python train.py --intermediate_size=1792 --norm_place="pre" --init_std_qkv=0.0208 --init_std_up=0.0208 --warmup_steps=377 --train_tokens=1529000000
Each number is 200 + 30 x the weight over the matrix's rms, rounded and kept within 0 to 999. Layers, rows and columns count from 0.

# layer 3 MLP down (transposed), 1792x512, rms 0.0223, rows 1688-1791, columns 320-351
194,165,166,193,198,212,181,163,180,174,198,196,206,222,178,229,234,201,216,199,228,252,187,192,234,186,222,155,226,180,217,175
221,211,217,172,205,214,149,222,235,172,206,235,204,247,202,223,184,208,234,200,183,164,237,160,202,221,184,159,146,230,167,188
168,188,221,233,165,200,200,190,154,195,233,200,209,241,179,158,202,201,201,243,214,195,189,207,183,192,211,176,166,204,186,236
200,144,244,146,175,150,189,183,223,174,180,225,227,183,211,229,213,213,187,215,168,191,180,206,221,173,186,185,175,194,170,156
185,222,212,203,217,164,196,245,204,222,216,207,209,204,213,175,246,147,174,162,212,182,185,205,264,217,199,248,178,213,208,254
150,180,262,241,197,175,269,190,206,169,236,237,193,275,238,213,180,157,205,238,234,239,215,190,155,186,172,188,223,195,227,248
215,174,204,249,113,242,184,226,220,273,202,173,280,226,138,246,188,238,205,162,167,231,245,201,143,246,86,149,211,154,165,165
212,191,243,184,212,207,218,188,187,198,261,177,145,192,199,207,179,219,213,198,225,164,191,196,207,204,176,153,181,252,200,217
229,200,262,173,226,214,191,204,210,191,176,209,217,190,195,178,204,245,144,220,153,213,199,204,210,181,159,199,218,234,206,182
186,161,189,215,234,207,206,232,185,223,190,175,219,182,203,215,217,188,223,164,208,195,214,170,219,210,195,215,163,233,227,194
202,165,167,160,206,192,162,205,174,174,173,272,242,198,184,176,204,228,181,159,216,187,220,180,193,175,244,248,199,191,157,166
236,272,200,207,174,158,303,178,179,100,191,216,234,236,241,220,164,185,185,166,169,137,195,194,121,209,139,178,246,217,136,106
184,262,220,260,190,204,157,214,208,184,213,203,177,190,180,203,190,239,194,204,184,170,143,244,243,262,203,190,165,201,212,196
207,182,139,142,140,183,193,238,159,199,194,227,178,191,156,181,183,286,149,185,212,199,197,246,222,204,156,202,187,220,186,215
234,188,218,175,215,240,231,220,180,229,174,191,191,284,158,208,246,201,177,231,177,176,215,183,173,158,185,234,201,221,211,239
183,228,195,178,218,200,261,200,177,254,247,152,180,152,170,237,249,244,216,177,189,196,102,267,152,199,209,130,229,131,251,179
202,177,183,208,197,231,220,188,218,153,178,253,234,201,195,151,218,170,261,208,189,191,228,139,180,225,206,228,213,232,212,207
213,177,247,233,196,212,236,188,209,211,148,203,206,196,190,148,211,185,204,213,237,167,155,194,194,227,232,209,172,259,276,202
158,209,173,166,181,183,196,188,241,202,220,242,246,169,228,186,200,195,179,195,187,136,170,215,181,180,158,221,163,208,152,182
231,168,211,153,228,237,190,259,173,163,187,212,179,207,219,225,227,210,190,214,194,133,199,230,151,187,245,191,237,167,165,185
230,197,185,165,157,154,222,219,215,201,204,229,187,226,178,209,266,209,195,217,170,214,224,214,202,195,200,216,201,189,176,184
97,206,177,170,195,242,167,164,213,219,181,182,233,211,193,226,225,201,179,143,195,220,190,235,235,208,201,191,223,187,195,193
173,187,169,177,229,110,216,214,198,241,157,207,196,182,206,270,243,149,164,131,152,147,247,294,157,197,239,139,201,237,267,168
193,239,174,189,226,190,204,211,194,180,205,238,238,221,219,220,168,171,202,141,226,232,205,215,281,255,205,215,249,173,182,201
209,227,203,224,187,215,241,192,203,178,196,204,186,257,238,137,193,216,194,174,244,166,188,190,253,205,178,216,196,183,161,209
170,225,231,168,197,222,206,207,203,215,220,217,193,206,188,263,170,155,224,217,162,189,206,245,186,135,154,182,191,193,208,214
224,167,197,256,189,185,182,176,180,249,195,124,206,199,183,236,202,201,199,208,178,202,191,218,174,189,151,189,216,200,243,217
206,150,130,195,224,254,198,222,202,204,166,230,244,164,183,167,211,218,236,157,195,214,233,221,208,230,198,232,211,245,202,215
210,233,208,178,194,192,190,232,202,199,205,193,235,224,201,157,225,207,232,220,238,203,166,145,244,195,174,233,242,216,247,220
176,187,220,269,180,177,246,216,179,254,229,199,236,240,167,205,189,163,173,228,195,171,207,167,223,234,215,209,225,146,184,186
197,225,234,167,147,199,174,250,149,222,165,191,198,172,194,203,255,159,208,179,248,244,238,179,248,174,211,170,190,194,215,206
178,213,123,216,156,187,153,206,204,167,190,195,232,198,192,175,160,197,172,186,209,179,264,222,231,222,207,187,279,219,197,199
228,203,215,194,203,200,231,205,204,181,222,153,249,159,201,186,171,226,216,192,184,219,217,201,190,196,207,218,212,192,207,265
278,212,263,151,231,178,230,227,262,228,154,245,217,173,221,200,238,221,192,216,218,177,196,151,147,214,202,206,171,190,182,221
194,255,234,199,198,225,235,179,209,212,162,163,205,190,195,232,209,203,214,232,225,214,176,202,271,189,210,182,222,223,206,211
252,230,160,196,183,205,244,196,172,224,213,179,180,189,140,207,172,196,257,201,213,141,177,134,179,204,239,203,125,171,167,188
147,217,141,212,186,203,240,204,155,233,172,238,211,249,231,228,194,187,210,256,209,194,204,156,173,181,213,229,184,185,189,140
238,188,206,203,226,205,167,247,252,221,190,180,149,217,195,134,163,239,260,225,157,195,164,240,254,215,216,197,184,254,233,254
177,203,192,187,225,224,219,197,185,165,160,180,194,214,207,163,244,179,220,155,171,213,167,246,172,273,219,175,233,176,246,233
210,204,191,194,216,203,176,216,174,246,207,180,232,179,228,186,205,237,227,193,140,210,218,188,234,155,172,213,221,193,210,196
184,202,183,251,254,201,210,199,193,224,199,194,215,173,175,164,140,217,221,171,239,177,218,181,175,154,159,160,231,178,202,212
183,177,187,171,182,141,182,195,159,242,209,178,185,171,212,146,207,219,197,247,183,206,199,131,197,165,244,180,192,166,200,195
234,232,182,199,197,200,192,261,242,184,288,170,208,168,205,191,214,146,234,226,191,180,223,183,185,166,224,201,198,183,165,236
218,228,195,141,215,188,172,189,206,257,199,222,172,211,193,199,220,202,164,211,228,195,186,167,197,200,147,225,182,218,196,201
157,206,226,190,217,181,204,215,223,226,152,219,121,179,158,187,231,192,183,186,208,245,222,196,223,229,176,243,214,203,245,162
236,204,170,230,194,191,244,182,193,192,189,167,157,194,185,209,199,210,182,218,172,179,205,243,202,180,170,195,182,220,177,227
171,224,227,182,240,186,298,239,198,223,251,175,174,223,232,234,212,221,193,269,149,235,199,179,188,223,254,164,187,208,210,163
197,230,223,185,157,244,172,211,202,204,239,195,188,197,202,210,190,191,225,206,162,186,150,191,213,211,239,196,206,202,220,227
194,230,158,181,167,178,249,227,185,241,167,218,135,218,186,219,194,185,187,166,184,219,220,194,215,170,183,208,219,241,172,234
189,190,158,243,272,178,179,208,245,175,173,181,209,233,274,169,156,117,199,199,109,143,265,191,140,213,203,138,183,187,185,170
151,181,173,194,209,240,200,209,186,190,247,213,193,200,196,182,211,165,237,158,190,224,262,134,224,229,214,184,201,197,180,183
237,190,189,227,191,144,231,188,207,155,214,230,230,205,239,211,172,191,197,169,188,196,165,223,168,176,245,217,199,207,206,151
229,157,147,197,234,226,257,162,160,217,207,200,188,230,159,214,240,144,167,233,232,174,164,161,182,225,239,222,249,172,152,244
171,222,228,180,184,178,217,169,171,141,141,167,218,216,174,153,224,188,180,158,201,210,164,193,202,187,188,193,159,225,214,224
212,212,220,230,238,169,258,216,167,188,155,190,181,157,169,138,218,173,181,259,251,164,159,179,196,179,182,165,193,188,182,218
193,157,230,175,211,211,184,183,219,207,157,192,162,179,142,167,169,222,132,178,241,232,183,226,213,195,218,206,230,195,176,244
199,202,172,214,195,200,193,217,190,199,143,199,204,173,237,164,179,175,177,147,156,197,155,196,181,205,194,231,161,185,259,220
283,245,238,227,147,198,178,196,173,227,218,166,223,206,158,172,236,170,184,243,210,226,185,202,210,167,218,226,221,192,198,218
228,195,141,150,141,160,208,218,250,226,227,242,232,249,222,218,189,191,201,169,202,225,199,198,225,158,229,225,246,199,206,210
183,187,182,191,210,223,171,211,263,184,230,226,204,229,234,222,183,173,199,127,213,146,219,169,262,219,186,198,233,237,166,175
245,145,242,144,148,199,200,158,242,215,201,178,234,183,207,186,255,273,128,226,239,166,215,178,178,250,168,179,160,191,211,149
191,247,240,179,191,163,167,218,209,192,203,234,158,190,242,268,191,211,184,234,174,185,170,180,187,167,291,185,187,196,224,214
243,195,133,208,282,198,233,192,191,280,171,175,214,173,172,246,203,218,234,192,186,195,153,220,226,184,179,235,240,188,181,185
194,179,179,226,193,193,195,195,194,177,220,217,203,214,211,199,229,202,201,199,193,207,206,174,216,164,224,180,218,242,195,188
219,169,303,171,167,170,209,144,162,169,234,174,168,151,245,243,175,167,176,277,224,214,214,180,246,175,201,224,212,189,219,210
224,252,131,236,203,264,206,174,192,186,211,204,255,202,187,156,246,219,190,195,159,152,212,172,215,236,164,177,178,125,192,159
182,212,244,207,225,171,207,153,151,210,195,201,140,206,254,239,209,223,124,199,210,184,184,226,143,195,255,242,189,138,189,157
192,218,206,241,184,196,188,233,202,233,233,154,169,217,232,214,216,213,205,158,185,176,137,205,229,226,214,242,205,179,170,218
214,208,191,216,184,162,185,220,240,202,219,238,228,217,199,162,220,188,188,257,202,254,202,218,215,197,233,208,203,239,207,240
250,182,265,203,172,180,182,180,234,214,133,228,209,224,190,189,161,210,221,169,225,257,146,217,221,173,237,176,159,197,221,205
228,244,174,182,170,159,191,214,225,177,191,114,158,129,210,235,200,160,169,189,170,191,220,139,232,226,138,156,212,203,246,175
233,223,158,201,239,197,199,165,221,190,203,175,220,250,197,235,250,200,177,199,170,137,192,209,242,234,203,226,197,164,212,232
224,196,204,205,192,198,234,197,194,197,202,205,179,252,234,102,209,181,233,241,186,229,216,232,220,181,205,235,225,167,212,192
230,227,139,241,259,184,242,199,255,183,168,177,180,194,180,201,209,191,163,186,180,172,143,148,185,189,206,209,187,164,199,247
213,203,256,204,225,238,214,150,180,224,134,253,166,171,173,250,273,201,191,198,171,186,216,226,212,196,211,195,185,212,225,126
192,243,226,186,253,197,206,229,189,247,212,181,206,217,215,238,198,224,223,227,199,184,161,228,218,201,176,155,220,220,224,188
209,231,175,159,260,182,236,159,197,185,184,234,208,172,208,187,263,166,167,188,155,164,193,225,191,218,199,189,215,203,207,170
175,230,136,200,265,138,177,164,200,201,207,213,175,150,115,237,193,188,245,234,227,183,200,223,186,194,235,225,190,174,190,116
201,181,147,216,188,197,211,250,220,189,155,253,237,167,180,217,211,200,202,175,219,145,190,203,225,139,181,220,204,209,182,193
232,125,194,204,184,163,183,172,172,273,178,198,217,202,207,204,197,155,199,180,269,160,275,204,237,176,208,239,186,170,255,181
185,220,235,171,197,236,197,234,239,220,188,195,191,218,188,187,193,182,213,222,166,214,211,214,149,161,166,193,201,219,178,201
181,216,222,200,162,183,185,210,192,167,193,214,262,198,182,167,175,192,172,201,175,238,222,203,214,188,180,211,240,214,229,214
169,144,213,142,141,201,232,211,219,151,212,224,151,250,269,186,248,169,154,196,212,166,205,178,149,147,187,277,181,159,251,203
279,165,204,231,181,254,187,209,212,242,181,187,182,244,233,188,224,220,237,226,227,166,238,187,231,274,213,201,226,218,148,187
236,257,218,240,231,205,196,221,239,146,242,201,207,229,192,232,229,225,237,239,162,192,230,186,270,199,217,131,139,173,229,250
237,160,219,222,223,174,208,227,230,184,238,151,250,219,197,213,188,221,181,179,186,156,188,272,210,199,221,217,187,208,249,184
178,173,152,210,223,184,169,154,223,227,191,193,186,185,203,196,166,230,196,258,164,208,221,158,221,219,208,229,200,242,222,198
232,183,196,191,223,122,219,236,211,225,155,171,172,206,188,189,205,183,192,167,240,196,250,168,208,184,207,178,224,181,228,192
239,199,150,187,193,216,212,157,141,157,206,146,247,140,155,188,147,232,251,180,152,218,189,212,187,170,176,176,174,233,196,223
260,200,269,196,180,202,202,221,201,216,228,187,224,169,196,163,186,209,135,198,155,218,219,212,206,179,183,203,197,239,239,212
206,193,267,224,249,220,273,238,213,235,99,190,242,237,163,179,163,191,197,193,236,224,229,154,205,231,236,203,200,163,163,225
203,193,212,210,209,199,240,183,147,180,195,183,210,193,168,214,209,173,207,226,214,203,210,184,194,206,199,230,157,219,221,184
164,155,148,244,177,215,248,108,201,273,171,198,179,212,160,159,244,204,133,216,189,170,230,219,145,197,211,208,246,179,215,213
219,221,189,194,185,186,207,221,185,197,225,194,223,170,178,183,228,223,174,222,253,205,234,184,186,209,168,180,208,197,153,174
194,255,177,143,239,191,232,198,199,211,237,176,183,202,201,167,182,180,141,205,231,229,182,235,204,216,180,199,249,211,212,210
218,205,171,228,153,202,202,178,212,212,187,182,200,229,245,170,201,205,213,204,205,213,156,226,206,175,185,193,161,262,211,221
179,151,129,146,218,142,182,175,212,217,197,168,209,160,213,171,226,167,138,145,200,136,157,244,126,196,166,158,172,163,268,254
219,184,189,152,209,189,243,224,176,179,219,210,266,253,190,255,214,187,219,228,250,239,175,185,251,218,200,235,130,271,186,173
177,205,236,215,154,215,225,172,141,172,180,231,265,202,192,203,195,195,166,213,207,212,191,243,198,221,189,196,166,192,182,138
204,157,201,205,198,163,182,177,178,198,213,186,212,223,236,248,194,233,149,190,158,219,178,223,230,179,230,224,232,232,144,214
230,221,168,166,198,157,206,185,229,186,239,183,182,218,235,228,223,218,171,164,207,196,213,198,209,204,188,202,230,174,221,162
189,173,195,227,187,222,223,182,206,234,205,223,245,187,204,185,235,214,181,175,229,210,256,194,210,175,173,184,176,210,206,197
233,152,220,221,203,231,177,192,223,152,224,245,242,136,159,141,248,184,189,200,178,185,178,230,184,153,163,226,173,154,199,209
162,205,207,192,195,201,179,207,156,239,222,190,194,229,159,184,212,209,190,206,233,220,233,185,179,136,205,190,241,198,225,209
# layer 3 MLP up, 1792x512, rms 0.0295, rows 1689-1791, columns 320-351
174,211,210,163,158,172,203,195,228,149,154,204,189,217,126,247,212,230,203,182,166,197,240,246,229,185,190,138,180,193,131,140
231,207,160,130,241,257,210,164,177,239,249,155,251,215,209,186,193,189,200,192,267,228,155,215,190,241,225,266,170,179,176,145
215,231,208,234,196,207,226,185,200,180,188,219,239,180,168,171,183,168,214,174,150,203,232,153,196,236,195,173,180,221,158,168
188,203,238,144,208,254,180,173,211,225,202,187,209,192,177,204,209,246,200,212,217,223,218,175,226,132,173,152,236,266,193,185
248,183,214,137,152,214,201,149,222,229,273,205,224,175,178,173,240,239,194,213,223,179,179,189,156,256,166,142,243,184,181,168
207,198,191,174,189,228,186,180,219,162,211,201,231,207,149,242,237,164,158,254,226,139,104,151,214,185,185,195,211,270,170,177
169,184,151,190,192,197,200,210,211,161,160,169,223,193,168,165,248,203,159,221,201,189,204,180,189,225,173,224,215,231,226,212
178,180,175,198,159,176,188,211,217,241,215,222,172,188,253,188,155,183,204,203,181,187,218,183,172,227,212,234,227,221,195,219
190,200,181,215,213,235,221,216,153,215,202,200,170,258,264,215,171,226,149,211,224,201,151,211,142,217,136,182,202,285,150,222
198,212,250,194,234,173,210,199,150,172,162,181,164,210,198,194,213,177,184,205,212,153,255,172,196,208,188,186,191,246,169,224
213,173,155,193,190,189,245,181,170,151,257,231,194,209,191,177,219,185,158,196,174,173,178,179,160,199,158,224,202,229,163,222
224,169,222,200,196,234,243,206,183,204,241,219,227,205,155,168,175,195,166,209,168,212,208,174,166,187,133,190,151,196,206,223
235,204,195,278,200,228,240,207,222,189,169,197,221,206,206,195,234,184,264,222,193,195,182,198,197,222,215,204,190,246,145,176
190,236,175,169,212,266,219,193,219,230,218,221,200,194,225,213,230,160,164,155,237,198,169,212,176,193,212,160,157,188,175,183
208,211,185,241,233,193,193,187,215,189,200,168,154,258,228,192,262,231,181,142,226,237,147,224,213,207,210,206,198,163,211,199
195,150,222,122,170,194,258,195,147,193,183,183,198,248,195,255,191,256,207,218,172,188,198,226,186,226,145,185,151,224,199,182
174,136,186,232,180,198,205,191,178,185,248,234,237,164,182,158,196,196,178,184,227,204,207,184,170,229,195,156,141,223,195,187
240,180,198,171,244,217,193,153,133,229,130,250,193,186,196,174,185,170,197,194,197,226,232,167,174,198,221,147,173,219,158,206
185,184,151,259,168,205,222,227,258,196,145,203,226,155,160,209,233,159,188,138,197,140,210,229,191,211,149,134,203,215,168,188
220,205,202,164,198,232,216,257,207,214,216,188,224,224,197,169,175,204,205,184,210,243,222,183,211,215,194,160,170,225,209,176
207,220,166,222,183,184,208,182,252,185,202,222,220,221,213,217,249,200,179,233,217,210,265,199,208,234,170,168,211,204,184,180
204,99,217,152,224,203,225,199,147,249,188,256,160,216,164,196,192,194,183,213,227,146,193,249,195,180,148,165,188,252,168,204
142,196,206,234,160,189,224,178,216,242,212,216,233,149,194,262,214,236,175,259,193,175,173,226,167,224,153,220,209,238,188,170
204,167,181,228,247,227,197,244,206,225,227,245,238,218,191,171,178,205,170,226,194,250,212,168,209,229,185,166,197,243,236,185
193,190,139,155,230,190,210,209,193,209,229,227,266,216,216,223,245,206,165,195,236,153,201,190,238,205,180,212,145,220,180,201
219,214,192,212,218,276,176,166,220,252,163,214,213,190,216,250,236,197,171,201,209,198,233,220,191,234,215,216,206,165,202,202
239,191,207,143,241,188,232,251,212,181,197,195,198,215,172,236,215,190,210,222,195,232,208,193,204,324,196,217,187,201,175,121
203,177,171,173,213,204,177,236,213,217,194,238,257,200,205,205,220,204,159,206,183,200,186,186,209,208,216,244,236,175,165,214
214,265,222,187,114,225,223,205,170,221,184,184,288,195,247,151,193,211,214,162,224,195,240,206,205,256,208,188,156,202,212,215
200,152,247,258,254,243,247,148,179,198,206,199,163,214,232,183,208,254,204,252,246,142,196,225,207,159,204,192,194,262,227,221
239,179,192,212,178,188,218,222,248,226,206,213,240,263,154,214,183,217,206,170,205,176,172,173,223,167,225,191,211,189,208,176
175,192,214,197,175,177,191,168,187,194,225,245,197,189,219,214,256,242,165,195,178,176,210,229,194,205,203,147,187,193,182,172
176,168,196,262,239,210,195,168,243,224,225,209,224,188,210,222,209,203,226,219,224,161,228,222,217,185,193,203,183,236,163,221
181,226,188,207,257,208,192,205,185,245,161,165,207,168,188,226,234,193,153,166,190,157,174,204,163,181,240,160,188,208,174,190
112,147,162,233,174,173,222,213,178,211,163,210,218,194,258,212,237,152,193,223,228,191,208,191,216,232,215,227,198,195,177,218
151,212,203,245,259,169,204,257,190,186,250,188,245,275,240,228,144,211,178,239,144,171,217,217,157,242,238,197,149,226,187,184
178,274,178,196,179,204,201,233,225,209,172,195,192,137,227,172,227,232,186,141,275,169,200,232,204,173,189,175,225,244,181,214
239,201,186,122,105,179,179,218,184,168,229,203,233,231,179,191,201,230,183,246,200,224,249,131,192,151,228,244,196,226,193,194
233,185,209,202,180,212,239,212,211,208,217,207,139,168,169,192,216,229,223,207,214,173,185,201,168,225,221,187,125,202,170,174
220,194,220,176,260,175,214,205,239,201,223,257,226,223,166,185,303,235,197,251,229,197,198,168,165,233,173,198,133,214,165,182
199,154,194,223,140,177,170,210,224,168,281,192,210,211,186,249,205,253,198,227,184,173,197,204,181,269,167,229,197,217,198,207
163,139,210,185,217,214,223,179,126,178,186,189,238,217,174,153,183,233,168,290,211,246,176,191,254,211,184,126,167,259,155,253
202,187,224,194,196,233,169,212,169,216,221,188,253,212,223,184,257,259,253,199,258,180,154,228,161,241,242,240,240,220,215,157
224,181,272,215,205,230,205,277,187,165,198,205,197,196,247,245,176,245,255,167,204,197,156,200,180,196,205,166,159,219,184,183
142,197,255,123,217,224,237,219,223,230,209,238,220,212,183,207,134,208,137,249,229,141,147,208,162,159,192,180,155,204,195,228
196,198,194,188,227,188,179,167,191,108,210,152,216,221,271,257,278,215,143,202,247,165,249,156,180,225,138,165,186,138,181,242
210,211,212,157,187,187,222,199,194,199,154,223,210,195,229,240,197,212,188,202,183,168,195,185,194,224,172,126,125,222,188,229
219,154,200,184,178,235,201,224,210,143,225,249,183,166,244,226,212,194,129,219,202,148,154,233,182,179,186,218,182,178,213,202
215,188,178,214,172,175,232,223,181,229,227,246,217,209,266,188,219,206,132,229,228,149,196,181,215,199,206,195,172,217,179,202
193,214,200,190,214,267,214,199,171,162,191,202,222,153,192,220,159,166,180,242,153,175,238,223,157,239,185,211,161,207,161,227
110,207,209,184,220,199,201,297,196,273,218,210,223,234,253,209,161,207,199,208,173,171,161,166,170,207,161,199,137,186,156,192
201,220,245,223,179,193,218,145,201,160,153,245,253,223,202,215,209,238,252,173,188,223,217,187,200,176,180,147,213,270,222,203
222,179,191,198,230,266,191,189,222,208,211,188,170,188,224,211,188,247,182,234,195,185,190,233,195,185,217,184,179,191,208,187
178,178,164,213,243,140,164,151,194,219,240,201,197,195,200,189,207,153,207,199,256,160,240,182,210,206,185,183,188,125,199,209
242,190,222,201,190,216,186,139,184,238,208,227,177,197,191,198,248,210,164,199,219,187,208,210,207,200,195,169,164,262,203,174
153,219,188,196,197,213,257,221,220,224,247,214,206,165,165,257,236,195,185,181,140,222,188,158,158,167,166,169,203,221,158,212
157,207,224,184,210,182,203,214,235,182,171,229,231,198,242,144,163,148,213,230,220,195,235,191,151,216,183,184,216,147,180,176
165,231,220,268,187,186,247,220,187,212,111,221,224,204,154,189,180,187,222,241,213,208,200,183,142,207,167,250,182,217,160,185
212,182,146,166,201,194,195,243,229,242,162,182,199,215,205,174,203,174,143,270,212,179,237,192,211,222,182,173,188,195,205,209
157,198,226,169,204,182,224,226,240,148,138,226,211,184,201,207,246,247,172,192,201,214,215,218,204,236,203,209,143,235,184,194
162,152,236,170,224,174,229,215,169,242,206,166,218,186,258,122,261,217,187,139,177,218,173,129,174,283,158,206,152,212,210,167
204,214,149,195,179,196,206,135,181,211,186,189,172,201,169,229,199,238,186,238,145,182,157,198,167,201,181,189,203,226,225,188
265,149,197,186,159,235,221,212,172,171,151,242,222,264,232,226,194,239,258,185,181,197,194,227,196,175,198,234,214,188,222,181
166,214,213,193,208,282,225,214,194,250,203,165,164,169,151,207,247,235,178,201,167,185,292,219,205,182,138,178,154,229,195,130
236,212,144,212,177,209,198,145,166,241,229,215,269,172,195,258,175,232,262,248,204,126,222,199,166,234,232,241,191,199,205,234
230,170,213,156,215,199,171,207,246,201,200,191,217,221,178,175,243,218,237,184,198,183,187,209,180,222,168,211,205,239,175,211
158,181,169,149,212,204,191,161,181,177,184,241,220,232,211,249,248,188,235,204,207,196,177,206,155,174,233,226,214,264,187,198
213,209,228,213,167,193,249,146,186,172,188,219,215,216,211,231,228,195,137,239,155,185,169,188,181,189,184,182,173,227,214,186
158,186,149,205,233,242,225,214,230,181,237,195,209,202,215,186,209,220,231,202,230,188,243,182,122,152,132,140,232,204,190,219
312,185,170,196,152,164,180,238,204,203,204,187,200,228,218,250,205,224,243,221,224,181,193,163,233,203,181,206,232,188,230,170
160,194,157,226,190,226,227,250,186,187,228,225,174,226,161,189,174,212,123,137,243,190,203,202,221,223,216,182,188,177,202,148
211,190,209,240,210,214,209,246,224,185,214,241,230,223,198,166,166,174,182,182,225,216,222,154,185,308,168,204,223,204,217,226
181,212,188,219,127,190,242,223,186,182,225,205,269,233,214,217,230,182,193,159,190,167,221,262,177,142,133,247,144,200,185,210
158,191,164,176,204,177,205,271,192,172,268,207,199,210,210,185,143,184,190,205,180,168,186,185,169,170,161,161,214,143,196,139
242,216,127,169,221,178,200,235,226,150,229,174,196,216,215,226,184,167,191,171,137,189,203,229,202,198,195,207,191,234,163,243
156,165,241,200,171,166,209,184,154,216,216,166,202,230,242,218,161,180,204,231,167,195,162,243,207,238,199,228,210,175,180,157
185,191,236,200,196,247,240,211,213,170,122,309,214,237,224,230,169,262,240,174,181,202,224,201,241,185,196,203,214,184,133,203
186,161,200,214,172,190,208,131,161,236,271,161,188,180,233,272,205,206,182,262,139,199,164,218,163,184,174,231,150,246,172,219
215,200,149,241,190,233,230,168,206,143,291,237,265,243,195,231,202,227,217,206,156,145,262,202,203,224,199,198,213,195,189,189
191,222,197,243,222,290,217,185,150,199,222,224,182,222,208,211,204,206,213,234,207,163,162,187,196,189,250,212,195,261,204,169
229,188,210,202,231,178,219,249,211,154,175,206,205,224,214,223,188,206,221,194,151,192,168,204,220,265,213,212,200,230,192,191
240,256,226,204,197,195,207,227,127,220,205,208,198,222,127,202,218,216,220,207,156,171,213,253,212,224,189,233,194,204,172,151
237,197,207,155,188,194,257,168,157,148,176,231,210,204,165,157,196,189,211,200,181,237,222,207,182,218,165,181,166,240,174,176
207,202,173,166,128,225,229,212,201,236,211,189,170,210,192,188,196,210,176,195,243,192,178,151,207,219,206,221,231,188,159,222
204,265,199,184,256,197,210,241,195,181,158,211,196,215,202,195,191,148,186,215,188,175,175,176,218,183,194,152,205,221,196,228
172,227,264,240,191,233,211,259,143,137,186,210,214,167,226,187,206,214,167,206,215,209,193,188,158,213,166,182,215,243,187,198
149,186,198,188,254,189,193,202,166,189,226,188,223,203,220,214,226,182,154,171,170,178,238,240,190,205,143,143,192,183,155,221
181,211,212,177,178,213,251,280,217,179,228,189,253,266,167,228,214,208,197,210,180,199,202,230,213,197,203,195,192,205,206,197
212,167,160,145,233,221,197,197,183,226,210,201,193,236,214,185,198,215,236,215,173,202,161,188,142,231,221,213,188,169,194,186
169,164,186,192,212,207,224,158,211,247,214,200,195,227,182,283,176,165,198,195,139,212,147,232,158,234,228,239,180,191,172,174
145,192,220,200,129,240,243,190,137,187,162,165,198,262,227,238,225,173,187,266,169,137,220,210,213,210,203,188,180,144,170,168
187,238,152,166,153,187,242,230,165,231,199,274,171,155,241,203,191,190,214,215,214,231,186,197,232,243,226,188,232,235,189,173
146,167,237,218,127,250,170,217,165,188,212,212,243,200,205,234,166,221,177,194,130,175,221,208,178,193,236,221,166,245,186,247
176,155,149,230,197,203,172,189,223,161,194,197,190,270,226,194,178,232,206,136,159,205,185,190,198,247,228,199,195,267,203,186
241,136,204,182,206,159,171,232,143,173,167,202,227,178,234,193,201,179,169,189,146,221,282,212,207,247,201,187,183,216,186,250
148,190,184,166,176,228,193,186,173,228,197,233,222,240,170,206,191,228,139,214,211,178,249,131,192,176,185,187,208,232,151,211
213,180,184,172,179,182,230,187,194,232,158,237,188,239,190,196,214,275,196,179,224,235,226,216,205,153,148,143,155,238,168,196
226,226,191,205,217,227,189,193,237,223,202,162,198,199,186,210,245,232,212,227,216,203,133,165,213,199,211,224,172,222,199,155
186,212,129,229,229,220,181,174,167,162,185,219,204,153,159,193,221,252,238,206,193,132,198,186,182,218,228,173,221,142,177,154
225,223,209,189,190,180,263,181,198,291,182,208,177,235,219,232,195,181,221,268,190,203,207,170,176,237,204,138,169,172,237,245
176,179,226,168,245,268,217,242,195,205,166,230,241,212,242,160,206,191,231,230,161,184,185,199,190,238,155,167,85,267,189,208
200,178,231,230,180,187,205,175,211,241,200,230,214,185,210,198,227,190,214,151,184,205,261,245,190,236,235,235,221,203,186,169
215,195,219,236,239,224,191,205,218,206,166,206,173,191,246,174,160,215,192,203,192,204,202,182,184,259,181,228,173,204,199,143